Each number is 128 + 24 x the weight over the matrix's rms, rounded and kept within 0 to 255. Layers, rows and columns count from 0. Numbers have three digits each.

# up: layer 12 MLP up, 3072x384, rms 0.0699, rows 2338-2437, columns 64-127
# down: layer 12 MLP down (transposed), 3072x384, rms 0.0683, rows 2338-2437, columns 64-127
up2338:099117126148129114065122126173142131091121126136145137127088152141154113123125113115137171152147164149115147133109153067151124125132116131104147109124131092096102129101141139153112138125137137
down2338:137142138142141143156065126124143179155111135137169141122151103163167136103121120134120139108143108125123160155131108134074114112161155167130125150115145149111117093148178132120152099129115104
up2339:131122088110174097158075169136099119126143095082127101113137114115139140105129113143140110121106126139124089101105121158103089138138184130128109114124084146152140144115173146183094095120162093
down2339:158127141135117130133117144142102144108108165115125145148118173126160137143128111164115128142136115145125121161122149101133105110123126147137166095126133128121136127094136179135141136126125099
up2340:159110148131145118065133093084076107159128110086118136179095088123092157101127162124134147141133146143119148096127112113160124197139122187144124134116101117160109143080116141128082143115147130
down2340:117140110101107119149179170133112128162183115107188131181135121159150112152120128090163120157118124117125117112132088100094147109126121124109155132125120080097143197126167098149124129161151165
up2341:154144119102162098154146146202112104159124121151119145121102144137168095157158137090118142111117128121111197129129153110133105102148080156090164115130143130104117111094087126129129139119125146
down2341:135104162150139153136082155110129132099137120107126096126155122094078159146102138120113161184162158132150099137173123070107092147136157163162112126112125115128158162152151089135126102128167119
up2342:100146129098162134119146133114132131138143135141103126115132169109148116141161124155181111120117139113110152057098139090151135130114141096143122115163108057136129119132079132109155143130101112
down2342:132125129102149074151140128108119152146148124117168115111115113139180131132146165091118084070069161137080150126111095176150089141114100099182148096147145110137140141119146133105117123123137149
up2343:127163132136131114161164065140105205166121096102087166129121102107115148136174150141111146125168120149118116088115211120133175151142149131156056146129085134148095123141148138137130104142108132
down2343:105124140181144179164141178110113171126097170167113123114130197163159075143071155078094089095137143147115117168084090141106130129119087154116124164149159122072113148152114089119131161063142140
up2344:154128168113143118115136140138117144121127153141136167107132119120120134115116115127118145138124121108121167124119132108148152126152138145127139133116153152100158160145113087147144100178148142
down2344:144114074152104138170102152155110124103150127165112131125096145116111149093137151136155124134100140136131150137117156093159152064137140136149125110173118120097113074124134146121112121128111132
up2345:101107128187146125139175164099149125149156123125148093133157119156149147148115152179152171131172163124123120126141107154132118153135134089158175134148140131113137137148135149145133123183091128
down2345:157097136130132121130157166160158106146130116147135145125124117048141193118176135155126109115119112139117142137137131121088130168139139139096105100075125151109130146117107152161128095141085162
up2346:115112143100103129114124101139121106148147132144168167142165101180158143165138109106143129170134124108093118151124116095146104108147135161156157117143165097146098098141177173139133125143146116
down2346:154108136168090097102104098165136109111128113122147094112127079138134153146151113120129138149139146077114134127159080128103140143150121148146145141174082124134144147082125138131107055141084108
up2347:103153108117118154183083137107105134120125048062167098130136119144157137165125131133112168139139127139133120107101136092102141143139143156128150145145123087164107112131134111145116110138117134
down2347:125124109102172146160070112130161158144108112129124141149137109121070142144108106124141134126117095151108094156121116154134140132150150121160109147145117150124100164114153154143094092116118143
up2348:112110176159196122164101123132145119127127122120117149119095154115111127136167141169148133142117152140093125142106145152113090172119099147131132140149155151133131114132098108183116111112117098
down2348:132098120149142107137145101171139118112123107103107135108161089143064105133135093117194158137104118085103129057092131121116169166158128158127113099089120152080139150110091182117106111109103119
up2349:133132138121119108117104082147128130118136096138157123150058094125110102100084196129132137146133129136115094125163148122131178101138088126157133103068149162143085106156170139150134144158133123
down2349:131126160110139141109142115150141180119115100138096151102089104155097104150126145114100117143139141107170123130127143077146098123138123098150108095129113166092110147135095116119077125112115130
up2350:092095108111118121139149132099121103114153123148116141117166125100144105141165153149164134117154125118104131117126112151090133094136158132107162152158130080162165132115142171132112110106155130
down2350:171127130122119135099139147114160157100109134100154151140149093145159104124144124122134148086143089102147158099100123112123163144179165144091088144166112102106135149126112132096119119140094111
up2351:166145121133098124100147154112151118110120150119126132130073106151116109056123127094135148162141134168178153094094101095122122111137159149107185123109147137162154110125128137086095091133103132
down2351:107097128124111160152123119104132133117142145110096111124172110108125144166143143161121115095121127109082130132146167171117114151097112113132090171146114129085153135118132112164139132147119115
up2352:164145092128154106130142132112144136135109100137151139110124162127141134106133133172110119139155145133129108109125127114124120145111103114119157122126154147125146113118097173100095115154134114
down2352:103124120185134170123153151142115130149085127167132145047144089141133113149114126169125113094138139151135116075161094078126108072123093122143120178134121125118132103099117085178096131194123177
up2353:112158123124165180133101105145176122097118116120149079142103137171151126153103140153103116101145163103134200163122099141123126130117152149135122101126146140136124106098111118142137155130093097
down2353:146089107102133144149127105119148115123111165148156161139135133133113106137162100155115113130150114103101156131103118081118158146144120126117104147117110113085108122147106157138128118141130113
up2354:134114130140134182133126139116159152073138113140152141150127099109163089100119107102097122123104153155115139124137172126084126150127132070147101172126096096123119121080157088159123158153151097
down2354:105144142087111107116122118148116139181172126140145161091147098152119125117142098127085110154107092132089156105112106103108108122130105185155136139136121091075120130124136150168126101192105132
up2355:135135109153129135130086116126117115141116103118159151108100140098137104092151118152157127137147115111140151139172127119141114130146152083118130142113146183117096127087115141116152081089132134
down2355:094127198109126151152113103150125122148142172150116109141154107111134114128087142102122122089122115140126096149107084119110082152155146101090077125142112147116119168106149128131137103168131133
up2356:108185154139179139094129154138073123134110147100130141040124093134091159129174142125144157057110104089163168131158154089104093106138113110101088119162138103132158155176130158075112156143127137
down2356:063126124139085159147157129118158141141158134093123135133131173134153132135113121123098131111161097128133128094140152141122060170152182108119131156112143147125150113123142140129126156173134124
up2357:124103138155143151118129104124133104143106067124102154146149119129118111112119110129127123181132091088140167103143147118116106124125080144099132171163143119111135151113094133121099095144106161
down2357:163156127117144092145097145165143130122102132103117135091110155129101097095132115141089121128142168124157135098121140109096097111105100107099169107146131112090149151144137114170120091158110093
up2358:124124118096107195116154083160128135166099125141128185104130111141170184120121175101137126135074139136114130114122134115176152101125121090112107130142129068146126138104133090089140143122112145
down2358:134164111118111136128177138143114140163122157089110136121079143142117105118111199141140157109096141085138065139125121123124151154085169127085144154101119135132162124128137140114112138128122155
up2359:140101158119105106126127139127077150099143132147123143127149125157143113142108138117115154175113103120107126137153149120128109156144119128137166154110085124125155127118149123083068153135159113
down2359:136130132125139153128107164130107134153126135095163114133150119151126124132113116124085124128075145130117115112114166102132080145110118175089094076105137106119114105120075117161124144122134167
up2360:169115091121108126057128110138116124128092133112126125130142116132164166115139103145130139121158145140102127152117143161130156174161106109069119126115124129156127149110135112170135142122108138
down2360:110144116082128130080162086131140121125147108126102114112141111147073138119142124121117109135117153125147118096114125126088088163131125132138138147106141124118133125126140136150135130127123094
up2361:172158129135152149187107156128167128108116147113107129154126121125145121090128132123159138100099122108097115181113073139129139157098137109103104156143125118111132140137144122127088094106157171
down2361:171114135136120148177136145121166130106138106116128116133112154154123119108110112114156112155108160111087117116119105181141102099132140174197114109166139118150132136099123097131158114132095139
up2362:159114105100140146118128129131085133116125117141133093112134150133131134113169157086135111121132133095139114147138107136147090109141119153118131097115105132118125104111131156103161096132147142
down2362:118134098118144094131152111125142118134140147118150163130129087088099170141140137115131114152114119132144151131132082103109085168127142130134128135120109112138110120108123107140141135129157125
up2363:101120130120181162087128129055120120131146144120136117136134108121154119146145123104087138139132162121162121115127115116101159123128115123096131113099137125135122115144142098107107123110100134
down2363:106145140125127142126114134129123123147144102094145147141103096102109143146147120144069130122138165128124130097153147133118114119134091120153110074132111161097142100198154132144150136084169137
up2364:150120120120123142135130153090118092089133115125155129130140160130122128157098104152156140107154146134127155122103083119124109154149123091180108118089128136136124125118156134143160120135102139
down2364:064070114169127151112144146133148154098093139079103105148125106151106148129096140146128125150150143125127105104132123102097111095130088170147090140123165125089103159100127116134108106137119109
up2365:136106082137143072135130134130143146129160084096138170170106128091116107144139155163126124115140115152107202145145149117145142144129113124124128160135125174121132161129136148123128081164116143
down2365:107172120148087094149122145086174104179127108111127149136142156103113114114136109117108135080162145130163140162131123130132137157094155133128132102070123133130126135096165105144103097140090141
up2366:150075114148166176131160132132131146103153079142100165093137155140136132110108125145091127128121138093128112145073157111178117123086104116096121123129118127138127121137151100148146121087142135
down2366:145150156149141157176143129104141136129103130143068126142108147130148148091102104139081109108143110159156134153137117178123133122119147148137103155136151116111116180110106101114121116115147050
up2367:114153149113118110108119115132145120141133125138134129114153157126153118145113146111122128129138112116131126116142099160141115148161087139132100130096121124149161111131144142170111140153114117
down2367:137121142136118153128142134114117139103126108150129151143190117123159097128119136102137098149113145142172153102148135122122120161119139150102144129121128135122119108115126139156134113112135106
up2368:140104119113129086107117095143148143117131146094135142183169123131167092070124180077106148140090192113127167134134123131102110121091093082139106105151115149112117157120101113127182138147122127
down2368:105148118104119119103139098124169128122169162114132156125163111110137125139105114161154141151102137122119168125088125115106094083148138176115124149169121180164129109091157186179126138126162155
up2369:142131133128141136081131111120097132110131156147118167106140174118118083078171104119160190146112133161127125089149132086120150111094131135113143126120113132154126110087139157163137140171146060
down2369:125089134131148151118101108174161158128128128098104164163154135126163095094114126107151094128135144131168102151111063146106118142139153149091115132131138108101138146152083137141124123145136114
up2370:138159103111124106146100151138120108132115120126134127158112134091111165102140109123146157134099129134117130076119131134127118093110121125119130178117107137142147129127089129147169098149126145
down2370:124153136112138114066140135131128157145147180127121104128112151103125156083100076127138144150154125141077075103129156128092087111102116071125113114137170178142104162109133123126150104175125128
up2371:080112153145193108096131130128139152120098158132123110138102145118136148125159135122138186142126130117123110128103093155133144128121085115150164128125164140118125076078164113136103105134151134
down2371:096087134102123128107120063090100141148123160089130177093146132131154083134133112109142144133141107092144133161095106171122177161124084137141132115163103121122108101142154144092103104154118174
up2372:131125145106111123123081117153163077089100077129142155090126114123109137105114145126117111162148132126109105151158166160161115140118126133130152122105110095162090148131147136117113132073087128
down2372:056114148085167155095115150129162129125145178106119124108105166140115126143155145121147167125113114165163121115078126132055108149115119126108169147117143123101149122155122112094099135135159122
up2373:163087093126145154152135096139153092121142125112141134117093105134105116178125153120156097089106135123116114132106088113115143128103144128148094177118143126130118094136131126157101135119138149
down2373:107123125158098171120157169125148119106127102132128174138077122141120089136121094178141087139130123106180124138116138113130110149121127109153156099109170146132096115132125091145109143109085135
up2374:116144140151079092132095104116151092150130173144128149190161161164163124124122147084106133158140167064127115125141095105124102093144088150101146163138138138094146140108109128159131160166141124
down2374:159081133142132133132175150128105161130171125129201103177156115116113122132166122116140134137178105116153122127209112098141140118106120114152107169172142140154138132110124142113105145121198138
up2375:115110089125116145133173114127124124124128134160128180146144119134130107126144156125112151085168146145125148097110134149154120116131112104144107142157145133143113129117111102102144147127147166
down2375:140136119124135150126097113137099107096170112132144127119114131137135132074126123150102128105125157138134129138108115122165158095125136140116142117105147114157170152103123134146112163110146116
up2376:150161164132118117108116119116088130103110108137116110130111121128098129114134155150149129150109126131122145120161082168099110119108116112123141186176142140095107114117122114171124142181139121
down2376:156114126130138125131166092166107130127142120117135133109122134144117139120160141129150119105118120151120143150140145087107102096114133177105173105134149141137107087119095144153144159139114114
up2377:120128067167128110175098121117125166135158158107155114131107134141109102104087095131138149130131123104092108162130099102115147105125133134119147138129149134116127099108171108109098122133147135
down2377:120134151113170165108153118143140116135111123130116078101134121073124163132106107127140110154123102101151142111142087174161146126117125104071135159153113079154122141099097145119111142117108154
up2378:125117118137146123118139130113139095125104156144139117147135147130159169164090159141090094134138152116119143144091156139108091096152104108102135131131135177078118130145124108125137143160141184
down2378:102166123137126212150158157179108120124152079095153156169112166110065163147115127137131144111155148102092134090142090143136107076099103096129127100124149105094112117111106130104089147141169132
up2379:146127128139101156098117125125125101133149158121126143089148138123119147127093137141142146130082131138092107137144118148121149176111152111124108119109194135106166141127125124113145089131159099
down2379:132103097118146126127093109112116130120105105141139133138157153155161090168180119121126135107118092125155114134128120114130136087122123172119125167150112110122126124140079095144122149108106140
up2380:140131146180137135126124147142125144110129167109131137122119119146134113128145137149144138144137153105162117094123114186122149126119137127121173146165136162133124148137112099115121166105128134
down2380:147120146136171127156110129144111109116103120110137126121132184137132188096091152145145110102163159118115132145139143163106137142109129144155160145133126131147147149136154118148106141126145154
up2381:095190138115152155140127140101142122143149116121116153158149146171115154115137112103117107122130131154093116103137113099117147112150149115121138123107167098124135187103119117162154155107113143
down2381:134117131117076143162153119122127140116101129117065108073132102138087154146123130145170135137111149137140094162120118118130168109131103130124138129162154106128142112133100106082098138121076150
up2382:123157163154135119148120137162141134170119106141131128142129162122149172107110102131132106159153124099133112114125093132137125154129116143100158128156092154117135137111132136102115149148129113
down2382:143117079137129121164154124143093130142082093139152146147096144129130151167107115157156124112092129137118131136154125115123078128155138117136148152143132156177113124103082150132152156151152123
up2383:120122128169143181133125159139126137129122128128101152153126167084121110191098107126148137143118091124121139140123130108160139142148131116098112160105096140159117118133140145142089149140143142
down2383:133132147148141128107147132125129132106151132102134154170111122149154081119103135124130131106128131135137156090107172162107164143122153150170107160131147116128177125147099170107157124102152101
up2384:145120115082102123167076106135137154138118111141167115150132134160119176105098102136105104143115099174116116104142179106098136130123073133126139135113151121124141083142165061112151126131128123
down2384:090138111118140138137120108101172160180134122140150118143134146120110149126108137131143140122139159155137095140123137120128137117114133126114126102107161097118101092132120160111163125122121150
up2385:141138117111129061137101104146150148118124078144126190105065072100126123107122208076095222103130130118118069119133129100189138115151183090075089076200111128142112112171082149123142119083106089
down2385:157087075080114098108126186121163119114065109148137132100161111140140079168141135211158138138115112133162072115179151109142085119081127170126107107167130165128126035099175114183109151143133181
up2386:112130148133137129121129119155175119139107141117165120122111115096122149130120153132103130129144156111148111105148144159103111136128120115134099106108103132094156148122136133133151119144139134
down2386:139133123142112136123137134146133083097119129126111127113119088126141092139137064104138100122124147113099117166131109185121174141109087141111104143105106111136129155099114117122154106165134148
up2387:126120103109126093133075137107157141131162129093140126135180128125143149110130119112093163122154126155149139120115151092138168079124135169120144161154141108150141097103146144146130147128142164
down2387:145084160125095141149114127131141161110144122150116124105112157101140105151106112147118078132093171138150108097107133095135109141127138109118068109144118139133138113120126100128114125112165142
up2388:147167115108139129148122124163121145137128131142110159108132114113129145079101146136158116146142146137121116121135111131126127139110118105138103128120132127149158076130127138154126107116101133
down2388:150132141143139113143095133139125113099092125152118141117101142121064109151124121054084138133104109097145161155131141114141125140138120129124122144132111146120138080132091137119103128113137130
up2389:136107137128134118123117137147103117168133117140133121139166101154111149138095100123106132162139131149136092090150107128150154119125072145110098134134126095109118139119141144150119089115103134
down2389:140101156124149124136144156143125148120128154084126153089157150093090130130123124112128124117098099178131118160091133123133127079132146132125137163171120152129164145131121153125127145140124129
up2390:118213140116132121145144128126110144069086143121147134118093075173079163103154141103149186095142125135127140165116130086090178137072116142135130087178122146140108123110138143139141115110139146
down2390:120190120126136124110096109126137085075135131150151120138133133152124165152105150108131082119107104137158151104107143090137109131158162114148157141121106155125158135148079107124085108138112103
up2391:126160162114171095089124118121150141104135139122118137119120110086122131141122122121139091095171139126139067138115122113113100135142129169158146133115112124122133124100179104132103118112120161
down2391:140108127140112124129123191127114132112135104136141119063134157118165091070122107109129144149119098122133158089109128133150156137122138115116149131138134158119099114120136099146100154138112141
up2392:087150097171118060149124141106121081139166116168161139171134099100118090150120141146131144149146130159096111149111110150156152135140122154144092130156157175123122170110144096122132170115106110
down2392:143122132146139116111121117120108138165184121135116153158134117204139146063151143119112158146153127083096163125131157152128113110122154095115106140138169112128118112136122133107128122143143149
up2393:084131120152165134134109139168125122112149053133156146120126102117073174117153174114133063106109135106108120127150191159108118110129093109129078154113151138150148130160136123162122113147086094
down2393:096096156141097096161123128157126121150150132121153103094123112057098111163126130114163116169118099112120099103137173118119138101117118119154093109100157149117094110179114161107132118135107106
up2394:137122125114105127138132137139134132160106121142099139124111138125154101145111097134110095149111106134138134164139147132131151107122169107122126171163133176182127156142126123147165104128128111
down2394:089096121136179127109116147157137091120123110144114098112121100106111117140122142171112146149127114143122106119121143111121089102143141147110105099095145147111135141111125088170131130155108134
up2395:111163117127122103124102122079080117091102086101124170112112151118111140139144126100100147070179120108171124109174148169148163095135127125120150119114128110152116110137145116169151090161135128
down2395:133123124098107115110135074120066119143144139155094115111118139121096085140129124104124078133143109139134171092072139104141150167133162134126177110105137143136154114132166112095093122126115161
up2396:125114138097162170145150151117142097139144134134109129127141099135134143159103117128112163131114138108139122175120117134157077109094089117151110136137132106125124148115128163139135152154151126
down2396:115151145120126187142119118126108149115116179139154200150108140115061139179110142146123144122150124148145144155133150122092098114130095119090086133078158182131072139096146106155138127150144158
up2397:130148119169100060080132155126132143142165107101143079104075151139068140090156143120120105155154149089162162107162169131098101119121116106150151177130136111112087119134165122185108125129152182
down2397:131118174153133051098150115149142155180141148099144146148133110139127116095117137116151122133148147098068128133143103118124159180181144125130086125155122123126103089139140124109074116162142121
up2398:048122128174152093099124144133131185166100146112138170110140155144156112102094142165136076145134141104124087159136154103156117138117154105136134128125146111136174110111142092152150126123127111
down2398:129097113173124085116141110117065118148099107117125059111115142155123089131096158172145157108132117132133104132145150131088130097160152153104128145107143132087152118153129107122136134092134149
up2399:120130143148154081146135141130163104159130135139104121125110145117162143140126157128124178152129125112101147113120147148151119132154150180105148121121147169158128149170128105113151164120103091
down2399:173134154130103105122116157151115148110140113126147172153122123076121096150087108110145131075132144109153132103104143125098094129119087160132103176123120135106102127128088092135064064160109117
up2400:146120136126128107117109091156169101062117155124110123113115127148153169145116141150121154123104145120117137108125143156155117097170122141088119141126135144111108092169093148107143155124098114
down2400:123132133180157145119143115113126135167128133141062117141132174102152073131135104078152163129140082119113103142121119130122123137113112133133126082150122113131156150113099077165125120137157080
up2401:140126151098171090172204148109147093140132070137153149113129111091096098130149138133148139127119164086138154116091120152062122154138141108117110089105096127107152109133140140133107135110106142
down2401:082137103123100140147137129089163111161160107126139102142175117117160113142138130115151116108116125121135120109106109109074175142124108161127135149149123085122140097101105115141130170123102095
up2402:158137131199130111110095143149133135083149169085138122099123127136125179105104130161115106125109138170141164175148161161121131117123170141108113131112090122148178147093112140092141133104155137
down2402:126124147155187128110114123152130098132139131150127121097100120137153116185121158178130120126125129094129122148140087137091109109114093163139149137122152114112115120128093112179114148093095079
up2403:121106121093160093126117142083145130105124155109121167102151128083174144122134145124115091107116087109113111124139094128138102118111109130122114126137115140137137122128138166139140124120141119
down2403:103117103116127116111106130107173119105126099135165145073099120099163108139126120079118113120109097135102123156144167124100147109130126108084137112145134063135136107150149118144154136091092090
up2404:123122113119130133111132116137118095106140130136118121155158086117179146100143171133105145170090133115131105096155131197088095140173127118090151134111129135068127153151087141141180129131141106
down2404:108180120115113169141160123121128149161139118116123097133111133088149140150109114154161150075131121156144186129127108115088225103104182131148157191120156124172127116097122101149088126161166166
up2405:128112094117135136142089143126092123110144098095145108152145136135126131140133119151128155158179100089104124133131134120116079123120127133113165137131113126119084153111116099092175152103157155
down2405:148134136145176139081116156130089136146179119154137079108075150130105076153113111133137134154142090124100091137109142134118132126103101120139119132145129132144147132157112120094079194183108116
up2406:146142133178107191175122105139136117149114165162143144183098141108158110094133127163135105153098151111114127186104150151106135120083118134150125116103098149157159158095142146146155124132113115
down2406:123169134131067111151158111142124152105089182114131079193108111102145149089105094129127079177167150114131127124153164184128154051126141068102140136141206135203143138127138134146116124104151118
up2407:102161128141150092147101126126101096119157109151113136071108143129140121122113116149089101172115085120134090100157109110114121102125150116070112153148162161137099124117195145146140170120132146
down2407:107140136124124168133160137095141136124142117110156148161120128106117098155124146116095089116132142086159152162135162146111115122090115148085156132093129121116137131146134134132143122162149102
up2408:088140119126108138154145134119126125188107111117153121115128187114104163107116124133077174040134107124131149084147140123116133109159103142143120103114139085100114149147098097144149113151135115
down2408:138165147122101096124156155186086138091143144138125149152119142112102137145110126096104127140115122142145122065141126095140101113164107083100127152098156162100123149179144143078179149115105157
up2409:118148120186149151140135124145118107141178113136134155110152144146138104096122117142092092174139128084085131128102121134170138120128124107169144100086100187156145109087111177126137094120166115
down2409:147151102159172179166150148085125115169150102127107123080140149128128184145200114134093106136152092088149134153139086140108140129122137116163201124075133115088145142088128143106096100138086098
up2410:131118146140166124123127128099149119138143157160116127112139126106109116128123123117146131108119144165131143133119131157109131114160116125118122157122138100121126126132101141110122130149136130
down2410:149123164122104151125105113115120121153106126132108129130140133133148104178132129117151139118147144133126159088153132121130082153125106096136108132103135119104137124130141142145124126113155148
up2411:132175148137077174110135123128132143118179086149127186108112143103123131095132126128104110121139121135171102169102138100120104107115103135140129126142143095142137125165122108103138108140122146
down2411:147115096141161106113118123118149147154128163145126146143105073148145134185129134133094150152121146136144113135113110105121103138109085173157161115136126124136150140121099148089123109121119074
up2412:145159100136143137119106153115102135131154112111111126092122166133102134125124100130104124158100116130101127158165139122119162146128104121143117164143125110129100134107093152109082127099111159
down2412:064138094120131113091129138107128086125117113135136112103118102126145097111099099108139120116097158148152130092108121154161151097139129125172111156142157138118153127131131129104142142125114162
up2413:135156128149153146119143118095145148133108145165132156115113135132114147131096140145117152107123124126064189133160122145158087105127158151121107148167120115073157147144165139148136145081130141
down2413:121098131117149111138128135157125136146140158128111114128129138158182153123160123145101106088152127099133101159164108109103168131104134177103132127126109155186123097127132138137110095130133143
up2414:098158160114090139105173151133129086158168093136166121136107110140119125174113123120108151111141139110126146113115134139166136120152121172101154129155122141168150131142141100119128121143159113
down2414:165124159095127083127131162150119142135147178090063143146137159102178136128125110117116106114119125171140077139167129135108095139122181126090135155134131121122171132140101157140107124116130111
up2415:151136080161094168141148118162182124129144140118157135090158139098096150111156110086093129129112094093124127131166148104147136136166101095150127110107100105109087137128137112145130106139143140
down2415:146139136138085083142146125154159126141068114142111205105184125171164157118136162146140138156125149169092106139183123150135154121125183115087125147115148091087105123159106147078115118133135160
up2416:110119113125108086120162111157123107087121141108163092128099102128130175107118099120172108178135090137100104141113126146132113138112128149142146164141176168100136151116146138118128132151174158
down2416:154117162137123136135156174153153155121141141167110124143151122112128121138092109099121116173117141103131135124117116130183104121097114132140126088189136129112136116125149164103084154145108118
up2417:161161137101122111142109140155150103159121131191115105146096126149132162080108111093126122109104145121122156120154142186085128110143140143111155107140154131159099112101099163124079126124105145
down2417:152102118155130134085128109102079122083140091061074115164082118146104131131113120125159083118133127155133134093120084159126130122144167119131145133125124151155120104115047130110132123098127145
up2418:102104127153154110131142150116117151124133129132109164128131142083099161123096127108138142115144110104126094117099132128133140117116107136092157141109107121163098135092127138144123137135160116
down2418:112156110148123135121112124108127131104115108150146111166157111125130124090138079138172120153076145111088132119122134140156131132104159142130095134173162158105134119117155134155135126149149138
up2419:112134120132136127154112111085109140124152142118142148128147147092119108121136116161130112136130127116136135113131128122112126098143087134130143141148083128146122120118143109121131126156118108
down2419:176125144153111091161138169095125131109082174193150142139124098149138095117109128156121095094128135114172124110121133086159120119115118124124142126113118099144178118124123157118125125157090152
up2420:091141119119132122109113171099117157124144131135155098117125096090098112078103073157151131142133110087128126112112140111160119095128074144170121137140122105104122105131148131085083143106155160
down2420:094134140126143160132137164109120142155157159149139061138130118160111155175125140145091151127122113114150114060097138158123132088102110147110105095128117120117180140101103104084103123147123116
up2421:120152113124160144123158107111132102127101126128121128134166136096133111144156141128133090091100106117134142118157142106124129116142105137144123120138151118131155138146146160141078105118152142
down2421:114170130147160110138150111116092123123170197100099135120128140172111114165116121126124122089132087124146132131116116140149156134156181099113139070085131100124159097092093132126120150119192131
up2422:105145083159132113130139104115114160077128150187108149109114112149151151063116096176171115140092124106143140159159080157122126066124076106144130140138134090154113113135177103138151157132146119
down2422:099122097149128136083131083129097131161095159129138141112139097104147129077067150134138111108099127126132127157136119115101118090129123146142138136158171063126129123076109121167142176107093120
up2423:091128110110105123152116088119177090158106108141125106077093134087100105149128137134114138117168110090150066110068146125138109121119149109122128134119151152144139159111108144138133130117133136
down2423:117060142141144116126168134162127129142163174121092110115112099134096162137155126099114106120094100153119111133150096160119142137104179134094110121141116075163120072164131111098177130179083086
up2424:148128120110106097108084137123124121142131181154142128119077127112150143156091111098133129110097160101130115134102158130132134100149126169153131205184170143133137063139089148128117141166170151
down2424:074138109177149126124117133107124147120128123161157133091172137111120111116130166124126148165124090127116142119113140128149172133102117096133104092112144101124131125137123144091084100113140139
up2425:112134075132137136158113091111166078140167169116129141113115147090103103139119147165135132121096148107072122125138106123119159119098140179098123122130122117115169118124145146110088091121092139
down2425:146063126147140124091098134122110118139120186121145108137120131147104150117163132136127115114109125146115156153122092155149104154158172124147135119074117093143177129110139166134142090117124155
up2426:121126122112117150177123091130134101121118110132143108170115129122127130117156112098164112121119123104141122148147138110093131112129129147119141115148079166147106117122178155147124101161107132
down2426:130112126129128125102157124092146119167135125100135125134111145133116132069149150122174179103115118149132146144127146184126128153148140156111095141078166094132151132089119073153072139109161129
up2427:123160117085148067091161156123109106166124143119103152132118124124175186140061127128103055133159103092120079157105093122119089117100120142096123148141133082113146143173121126106144116170129154
down2427:096137181141126090110102125111138135145118105129141136154145163165130126115154071164119121097113117142135122086120135143100177093119128123151151119147121129106141160143104130148152126144147148
up2428:128171112108145178128135124124141122119127154149102104114127132135128118121090085105113128140153115102132174111094127099086131121158153136096123117094179139113105148130105131124133131146160167
down2428:110130146119147113111145152145138120142151127130114096146134144143119121118104102091151121129115156132147135166153180120106122125157141136117127124128117134081153131096149125098095086115153156
up2429:112142174142213157131145157134095147125096177091093161151125122114140107103136145125113152119103107141155135079180178129117144139166140115122114158170151137132122134102093130128140105160170111
down2429:088118164140118138137153121139132152122177152188145114096169146078082152117142130116114147163097100145135165148124096103129149129125134112121147147107129155143148157153163124145143152167157112
up2430:061138176158101146147058151082107122090154115158163112130131117102108198128173094124110113195155106125067156149134102127125177104105133156121136081115125070090189172075140156118096090143099115
down2430:154082153146091161108107126116120161149143166072090103129114111118125102109126127112083132117106167080113114096127108127136104129099119155148138079128107136129139110091146151090113100138132122
up2431:101150168169174139112136126174130153157069155088122126147093163131148145160115153090182144118141142121141128112159090142163158112154124127116137149155129143105129119117168112169160139106110123
down2431:126144135146146103123159114130109178138109136150140125113131135123133099095114099139166147112115147150094113141155145119151147133160117149170101113178120144130145125115120137138151134152129087
up2432:118119126126140115141079104149102132138094137160152126103078129072104120146113122136140155137121156140169119104132158196141118149150138120126141147147139107129130144137132102134119139131097153
down2432:125111145134131118149131122156107084115142120140135147163085113153161146150091096080122142158122129138100097155146144110153124091124172103098156127151111153164156126107106123134146081126142151
up2433:149100133144122106083133123136101100108092145134124081128151150187138159117099099149134120111122107149153130097131090159148132143166123158128119164137111112146120107141106132164125128124128118
down2433:087124090127105184136164095122117130112166198130123114128114137153128085153114158126182115128141121119128157140138153133121106149133100087091131110160113158094128128097105162118117113113146123
up2434:136100067143149106198149155133096126103123108085147138154145117125133097129166102104140131127153150139134113123111106103100130104147166135111119106084155112142150121063111114140127134102097102
down2434:158191095143128129111099114153148157135126143100127079165100155124105150108138093146163118102116134118109118120092184152114164113108128127081124095174115138088143143130113110129137105113156146
up2435:137167148109154160157106140134144120129100111129100154152126131126126131148109178127147108176179115108163126180091152109123139128150141152138134173103103113163136115115150120156126108152119123
down2435:099158134149105144130131117140135152135104158163128100167123108136164142145135084149143105153141154097113222103173102140127139097110124102121140118114158135127149152169159120173144165120138121
up2436:103079158124102125082108095145132151171135136098109148147120109124104105146161138185120145150120124120101106135069151135177125139102076119150143151116121123073122156108122145136144153109103145
down2436:154135123132138147122145130171137156134124126147092103158084107149140125170096128176101131169118162083158158138114121154144116118122137087126164094125120141098118177111133139090145150108101166
up2437:147174111096117161113118105173134122122201097117109098136112105126122142091145116134142099133120113140144111097111144156097159148098136179083165109086154101123090106122154156163095125134152116
down2437:133159098083109115121169096159152153173094133124150144118133130103132094138123168122174148107146106148109098125082131127148098118158114135130106111121095113097136131108156131112148173119144133